Part of a small language model's weights: 12 layers.
Each number is 128 + 32 x the weight over its row's rms, rounded and kept within 0 to 255. Layers, rows and columns count from 0. The size above them is the row's rms in percent of the matrix's.

# layer 5 MLP gate, 768x384, rms 0.118, rows 301-306, columns 192-383
size [ 98 103  99  97  86  98]
[[ 98 112 112 144 140 109 136 143 121 101 163 103 101 109 135 102 161 122 137 106 161 167 130  79  87 155 165 122 162 120  63 102 119  99 104 146 107 193 108 105 142 141  49 158 172 156 153 141 130 135 115 169 115 127 141 114 109 174 116 163 117 107 126  89 138 123 148 130 146  66 108 144 123 141 111 132  88 171 166  68 116  71 174 133 162 168  83 153 173 155 125 138 144 120 158  66 134 105 109  66 119 127  96 134 126 150 144  95  64 113 128 152 108  95  98 110 166  95 163 124  59 138 139 101  53  84 140 104  74 157 134 138 187 108 112 146 133 115  99 107  98 166 158  82  68 157 148 163 181 101 125 151 135 171 153 128  77 138 134  98 208 139 147 100 136  94 160 111 138 110 101 193 129  90 123 177 119  32 107 125  85 131 110 156 169 190  87 138 148 145 158 109]
 [119 125 110 149 119 126 119 115  64 170 147 202 129  94 103 119  91 100 101  73 139 135 127 107 109  27 239  87 123 117 156 143 106 168 147 144 158  85 205 124 165 140 116 146 193 156  95 101 105  78  67 158  89 108 144 132 126 107 154 130 122 117 134 185 108 111  76 106 152 125 144 170 101 145  52 127 166 157 109  89 157 152 124 150 169 172 122  99 121 133  93 162 134 133 114 174 137 117  88 142 117 143 104 153 133 146 127 163 108  94 112  92 176 103 183 109 149  99 195 148 134 150  70 129 132 128 144 131  62 122 107 180 117 165 182 181 156 125 191 127 154 134  83 117 111 145  86 136 122 103 130 177 104  99 154 155 166  93  85 159 140 153 106 154 140 176 143 156 172 169 130 130  59 119 139 167 108 153 125  88 123 120  97 115 138  74 161 164  87 141 144 108]
 [153 156 117 126 131 142 187 141 144 173 158 111 140 109 145 136 169 162 158 154 161 128 177 111 111  76 126  97 161 125 132 150  90 123 105 160 116 162 103 167 164 175 114 127 116 110 110  87 133 148  89 135 140 126 199 186 135 172 159 109 155 187 120 162 170 145  53 114 110 158 125 158 175 154 131 130 116 104 120 112 104 135 159  95 180 162  79 118 100 174 104  26  56  86 125 104  51 130 126 128  89  91  86  94 125  98 134  95 156  98 122  74  83 156  93  98 132  96 150 102 174 115 130 124 104  99 147 159  66  66 102 112  96  57 158  86 160 129 113 172 105 137 134  90 103 124 121  76  86 102  79  98 193 132 138 136 110 102  88 144 126 120 161  89 136  98  77 113  79 164 116 106 134 107 140 108 161 116 170 117 108  97  69 112 175  89 141 189 135 166  94 115]
 [159 215  93 156 142 111 134 125 219 142 174  66 146  82 140 125 165 129 119 134 189  95 114 172 120 161  94 140 167 102 139 105 120 179 130 130 108 127  86 102  93  78 124 146 111 187 127  89 140 206 140  63 141 129 152 106 121 167 180  84 124 134 160  84  96 129 127 151 151 132 133 125 124 170 149 121  99 155 114  90 128 143 104 154 105 152 147 131 175 128 131  85 132 112  92 101 130 164 167  99 125 150 110 117 120  97 162  86 124 114 180 184 144 138  86 124 184 113 126 136 135 157 146 168 141 142 157 138  81 171 145  89 104 143 200 165 123 171 138 105 136 103 129 106 135 126 113 158 115 145  95  72 195 131 110 176  77 134 111  43 129 101 131  96 137 113  45 136 128 142 130 148 126 182 119 168 173 136 121 157 130 147 153 176 134 100 117 152 150 159 131 137]
 [107 149 204 134 134 156 145 129  97 177 115 110 169 142 114 140 116 140 132  68 192 125 115 139 193 143  85 101  89 143 160 167 174 112 106 106 205 132 169 104 129 120  99 131 136 129 102 127 154 123 175 114 132  92 167 150 148 120  79 157 169 141 118 121 125 105 122 128 134 123 106 176  69 132 206 139 105 147 100  94 136 103  98 159 168 128 144 137 184 168 130 116 111 134 166 125 123  93 138 122 110 155  94 109 113 103 118 145 144 170  67 153 106 141 118 117 123 138 128 134 113 203 156 162  41 129 148 123 110  95 177 177 136 157 115 137 139  79 182 114 131 155 190 143 144 115 123  99 138 117 146 159 147 187 142 152 117 155 106 156 106 162 118 202 186 123 156 101 158 182 115 181 155  89 105 154 147 137 156 100  82 148 121 121 137 109 131 141 108  72 104 143]
 [110 169 130 119 119 106 158 178 128 144 130  50  83 163 144  66 149 159 162 119 154 158 121 132 134 119  66 151 138 149 152 112 123 138   5 128 158  90 157 123 118  35 181 176 145 120 123 115 130 109 176 106 123  93  76 145 144 191  51 123 101 124 105 149  97  75 128 121 176  78 158  96  64 108 131 138 139 129 152 141 115  85 121 147 106 163 144 137  69 115 150 118 164 115 158 136 122 137 192  95 142 141 163 162 153 105 163 156 120 131  86 139 166 157 122 164 123 149 157 157  75  88 137 141 174 131 181 111 128  69  95 182 161  99 135 190 117 151  42 105 153 187  99 145 130  88 122 220  94 140 111 107 133 119  64  67 147  91  38  93  87  75  86 147 132 110 131 166 190 147 105 157 128 175 121 186 111 131 145  88 143 189 157 129  92 162 114  90 202 181 145 142]]
# layer 5 MLP up, 768x384, rms 0.121, rows 301-306, columns 192-383
size [ 97 100 102  92  90 102]
[[168  89 112 109 147 100 163 174 126 125 147 136 139 147 135 148 135 134 153 149 132 196 120 104 116 129 117 178 166 164 104 147 131 131 132  88 153 116 123 110 148 135 130 152 176 144 118 116 144 157 180 161 108 123 122 121 160  97  89 129 120 123 127  56 153 136  74 130 159 100 122  78 123 138 139  88 141 125 170 107 105 179  66 118 170 132 166 135 148 116 150 128  86 115 144 126 130 154 204 169 126 114 134 148 115 141 152 130 103 158  90  93 137 112 146  94 159 154 138  92 113 138 110 100 174 145 151 125 201  68 137  89 131 153 168 153 140 173 120 120  70  95  96  88 133 164 154 114  90  22 137 100  83 152 131 141  91 166  80 150  84 146 155 146  93  91 130 135 156 138 155 164 130 123 173 178 141 160 113 143  98 171 171 146 142  65 127 189 161 112 132 180]
 [ 84  73  82 117 148 114  76 147 103 175 150 124  69 163 118  76 108 122 104 136 127 100 120 117 103 146 118 138 134 119 108 174 112 106 115 143 130 153 131 117 131 150 124 167 132 137 162 143  91 116  92 152 143 158 125 113  89 131 196 135 171  97  93 118  79 118 151 115 153 103 117 138 106 118 184 105 116 104 109 129 118 176 177 140 159 129  84 100 116 139 171 122 153 153 171 121 102 135  76  92 126 140 139 129 196 140 124 168 157 103 133  87 141  94 132 136 144 117  90 140 140  92  60  99 100 133 130 132 117 109 113 149  98 112 147  90  97 118 122 128 171  98  82 168 177 140 134 185 158 119 114 154 117  99  99 102  98 161 146 182 132  39  89 118 143 146 167  76 153 124 144  49  99 108 173 130 109 136 153 135 103  87  86  73 113 149 109 123 120 120 164 161]
 [ 43 130  96 127  83 130 131 126  73 143 125 134 147  94  94 109 130  86 103  88 122 132  64 108 118 107 165 148 177 195 125 101  95 134 168 124 195  96 124 106 109 129 134 116 155 135  82  99 147 133 146  91 138 224 148 144 140 146  73 166  84 129 101  76  94  95 145 158  87 131 123 121 160 111  88 182 111 168 143 123 153  98 135 151 112 142 137 127 132 124  70 158 128  90 128 125 143  97 103 100 123 101  66 118 108 139 116 194 144 121 141 200 117 191 130 115 134 168 112  79  68  81 124 111 173 147 152 145 136 160 135 106 123 143 142 138  52  72 127  94 177 124 151 174 127 130 156 122 154 156 103 134 157 103 143 158 155  99 147 151 123 144 135 165  85 136  95 155 160  64 209  94  59 165 130 147 200 159 135  94 164 166 125 167 147 123 132 122 144 135 173  99]
 [123 121 113 104 109 101 103  85 141 216 188 108  46 121 121 147 123  91  87 105 131  95 132 198 119 149 132 108 132 115 154 179 142  70 181  91 155 132 140  83  81 128 101 175 187 169 138 115 153 150 143 133 126 167 120 143 105 126 135 163 140 146 138  85 151 101 154 140 142 123 180 180 153 131 144 134 170 185 104 139 187 189 128 148 174 109 152  75 114 135 112  95 148  95 163 119 103 139 122 139 158 135 117 104 160 118 102  81 135 165 132 105 130 103 111 147 105 133 102 142 109  82  75 117 131 185 117  76 121 114  75 136 113 123  76 141  94  54 128 160 102 132 104 111 162 155 138  89 187 205 154 122 108 136 144 190 181 144 104 109 176 168 105 174 119 194 167 138 179 137 131 116 206 104 104 126  83 108 192 120 129 110 116 132  91 158 114  77 179 207 124 159]
 [152 102 136 131 159 137 137 178 149 116  88 128  69 112 139 118  90 160 122 149 160 110 185 137 111 108 210  63 203  81 208  83 115  96 123 165 139 140 135  99 151 120 127 150 131 171 151 102 117 150 112 197 162 123 156 112 131 141 169 140  66 121 180 137 109  94  91 138 131 132 132 114 167 111 108 138 158 133 116 179 149 107 241 124 138 138 100  93 101 103 110 151 141  99 129 106 167 118 150 101 119 153 182 123 154 156 122 124 113 118 173 133 138 120 126 105 135 119 135  88  67 120  86 123 150 120 119 186 132 185 184  77 124  50 119 149  97 129  86 139 149 146 120  89 128 126 121 130 104 112 147 135 111 155 153 124 155 136 108 110 120 120 142 133 121 139 108 140 115  76 155 166  93 129 124  97 169  84 120 128 203  90 155 147  50 135 144  91  89 126 154 123]
 [192 139 141 133 116 130 111  88 102 141 177 140 172 161 105 116 153 140  94 154 149 100 144  93 169 109 144  78 108  98 147 158 138 148 157 154 124 169 123 148 149 126 123 159 151 167 108 126 108  95 165 159  87 155 127 178 119 150 131 141 123 121 160 154 137  87 144 125 129 140  94  79 104 179 125 155 160  89 120 151 111  79 177 204  68  84  90 164  80 157 115  93 157  52 136  33 107 148  62 172  77 114 147  98 152 101 126 114 118 104 135 195  96 119 108 161 156  85 178 118 125  92 109 213 115  34 115 159 100 106 156 134 130 102 156  93 123  83 103 131 145 122 172 143 212 139 204 142 145 124 118 138  74  80 195  77 124 148 146 175 182 165 103 117 109 167 110 144 154 155 154 136 132 139  82 115 107  70 191  91  84 109 146 115 117 179 160 154 176  90 155 101]]
# layer 5 MLP down (transposed), 768x384, rms 0.114, rows 301-305, columns 192-383
size [101 102 101  92  93]
[[146 184 125 192 154  99  88 138 108  78 137 130 157 138 143 122 127  92  53 133 116 122 172  94 152 111 111 150 153 146 159 139  91 130 175 124 174 120 141  94 127 125 131  85 147 118 137  95 157 146 116 156 171 113 107 105  91 131  61 123 165 123 120 155 191  98 128 105 144 150 158 141  73  90 141 131 127 158 138 170 170 159 127 116  60 105 109 157 117  63 158 133 131 159 119 120  93 117 104 117  99 127 210  74 111  99 137  97 143 143 136  51 165 159  89  52 138 102 126  98 127 218  83 172 135 126  93 101 114 146 201 170 104 170 133 116  97 117 153 119 122 148  58 126 141 134 103  72 104 132 208 139  98 123 167 132 132 124 113 150 116  87 122 103 120 121  94 117 101 138 169 119  85 160  91 122 138 180 186 170  83 143 178 155 106 104 160  67 112  46 125 147]
 [126 111 118 112  73  77 130  79  73 163 118 143 116  67 142  96 123  99 135 105 158 139 118  43  88 195 100 115 161 103 110 185 189 121 155  27 130 112 141 124 156 133  74  88 176 112 119 129 127 116 122 119 155 137 119 106 138  93 144 132  98 128 107 153 139 117 104  90 153 175 120  71 128  83 161  75 138  90 166 154 174 117  88  75 208 139 135 123 131 124 134 146 136 114 112 166 121 141 105  91 134 153 136 144 171 131 125  97  98 112 143 100 132  65 140 140 163 152 141 184 131 173 134 105 184 132  98 143 101 149 146 164 134 212 125 161 132 174 108 132 181 204 178 141  97 150 151 149 161 100 202  46 104 135  91 142 165 127  83 136 100  41 142 142 143 133 187  49  76 139 127 115 115 102 121 189 154 131 168 174 120 125 140 142 168 140 102 150 177 162 101 152]
 [138 131 121  74 147 156  93 110 111 146 160 160 134  87 130 167 117  83  95 125 114 104 141 106 172 113 131 118  83 136  98 128 156 153 105 221 153 168 153 150  98 153 103 143 153 174 123  45 120 170 149 126 176  79 124 116 144  97  78 192 176  97 169 116  92 155 120 146 110 120 178 139 179 105 131  86 147 127 134 141 129 133 103 109 150 167 146 136 149 170  93 131  75 174 170  91  99 100 124 150 130  44 142 131  97 136  86 120 109 122 133 144 151 124 154 158 143 188 160 163 139 150 114 209 110 154 159 165  81 146 117 147 100 136 124 140 164 137 181  82 129 170 107  83 100 159 116  98  95 113 160 101 148 123  74  97 158 118 164 164  98  66 106 118 163 158 197 104 117  65 120 177 151 130 143  94 169 128 135 142 180 150 109 112 153 110 163 121 111  87 114  95]
 [154 112 129 149  45 113 140 134 108 133  77 156 184 148 117 155  66 118 155  71 123 130 142 133 168 164 183 174 122 154 119  96 167  99 137  76 149 148 106 165 172 117 117 115 106 213 104 158 151  98 137 119 140 141  79 183  80  59 100 155 116 152 182 154 187 104 167 109 122 163 123 133 108  62 150 124 146 157 108  86  61  66 180 137 134 162 122 160 128 116  99 116 120 142 126  85 137 147  82  79 134 159 140 147 137 135 117 159 103 127 140 187 143 139 114 129 127 108  75 137 162 110 128 161 133  95  99  90 169  96  98 102 107 122  66 143 156 126 130 117 125 155 167 146 100 149 145 196 183 129  84 112  77 137 117 107 181 110 127 123  78 130  85 106  97 157  92  69  70 105 135 103 111  60 204 107 136 161 170 120 164 152 192  76 141 124 143 153 126 133 185 134]
 [117 140 144 116 147 157 131  82  81 135 168 103 155 101 125 156 136 160 209 125 143  72 138  92 141  96  93  98  64 151 140 119 121 112 119 224 115 170 128  54 105  98 143 104  81 141 128 121 142 151 150 177 153 101 198 100  74 143 152 145 190 151 135  99 135 133 127 140 120 108 196 157  84 118  81 150 112 134 119 149 109 164 149 170 122 174  76 146 119 201 146 152 111 174 190 168 100 167 157 150  94 108 100 112 101 189 117 124 115 154 117  67 146 129 144 152 185 136 212 121 170 158 103 149 122 121  74 150 185 147 148 167 115 104 144 172 126 133  95 143 190 125 158 100 144  77 132 129 149 151  94  84 146 139 157 138  63 115 118  62 130 113  94 138 110 142 103 108  85 161 163  82  99 118  85 111 163 120 208 106 120 146 178 101  51 126 152 128 126 164 121 169]]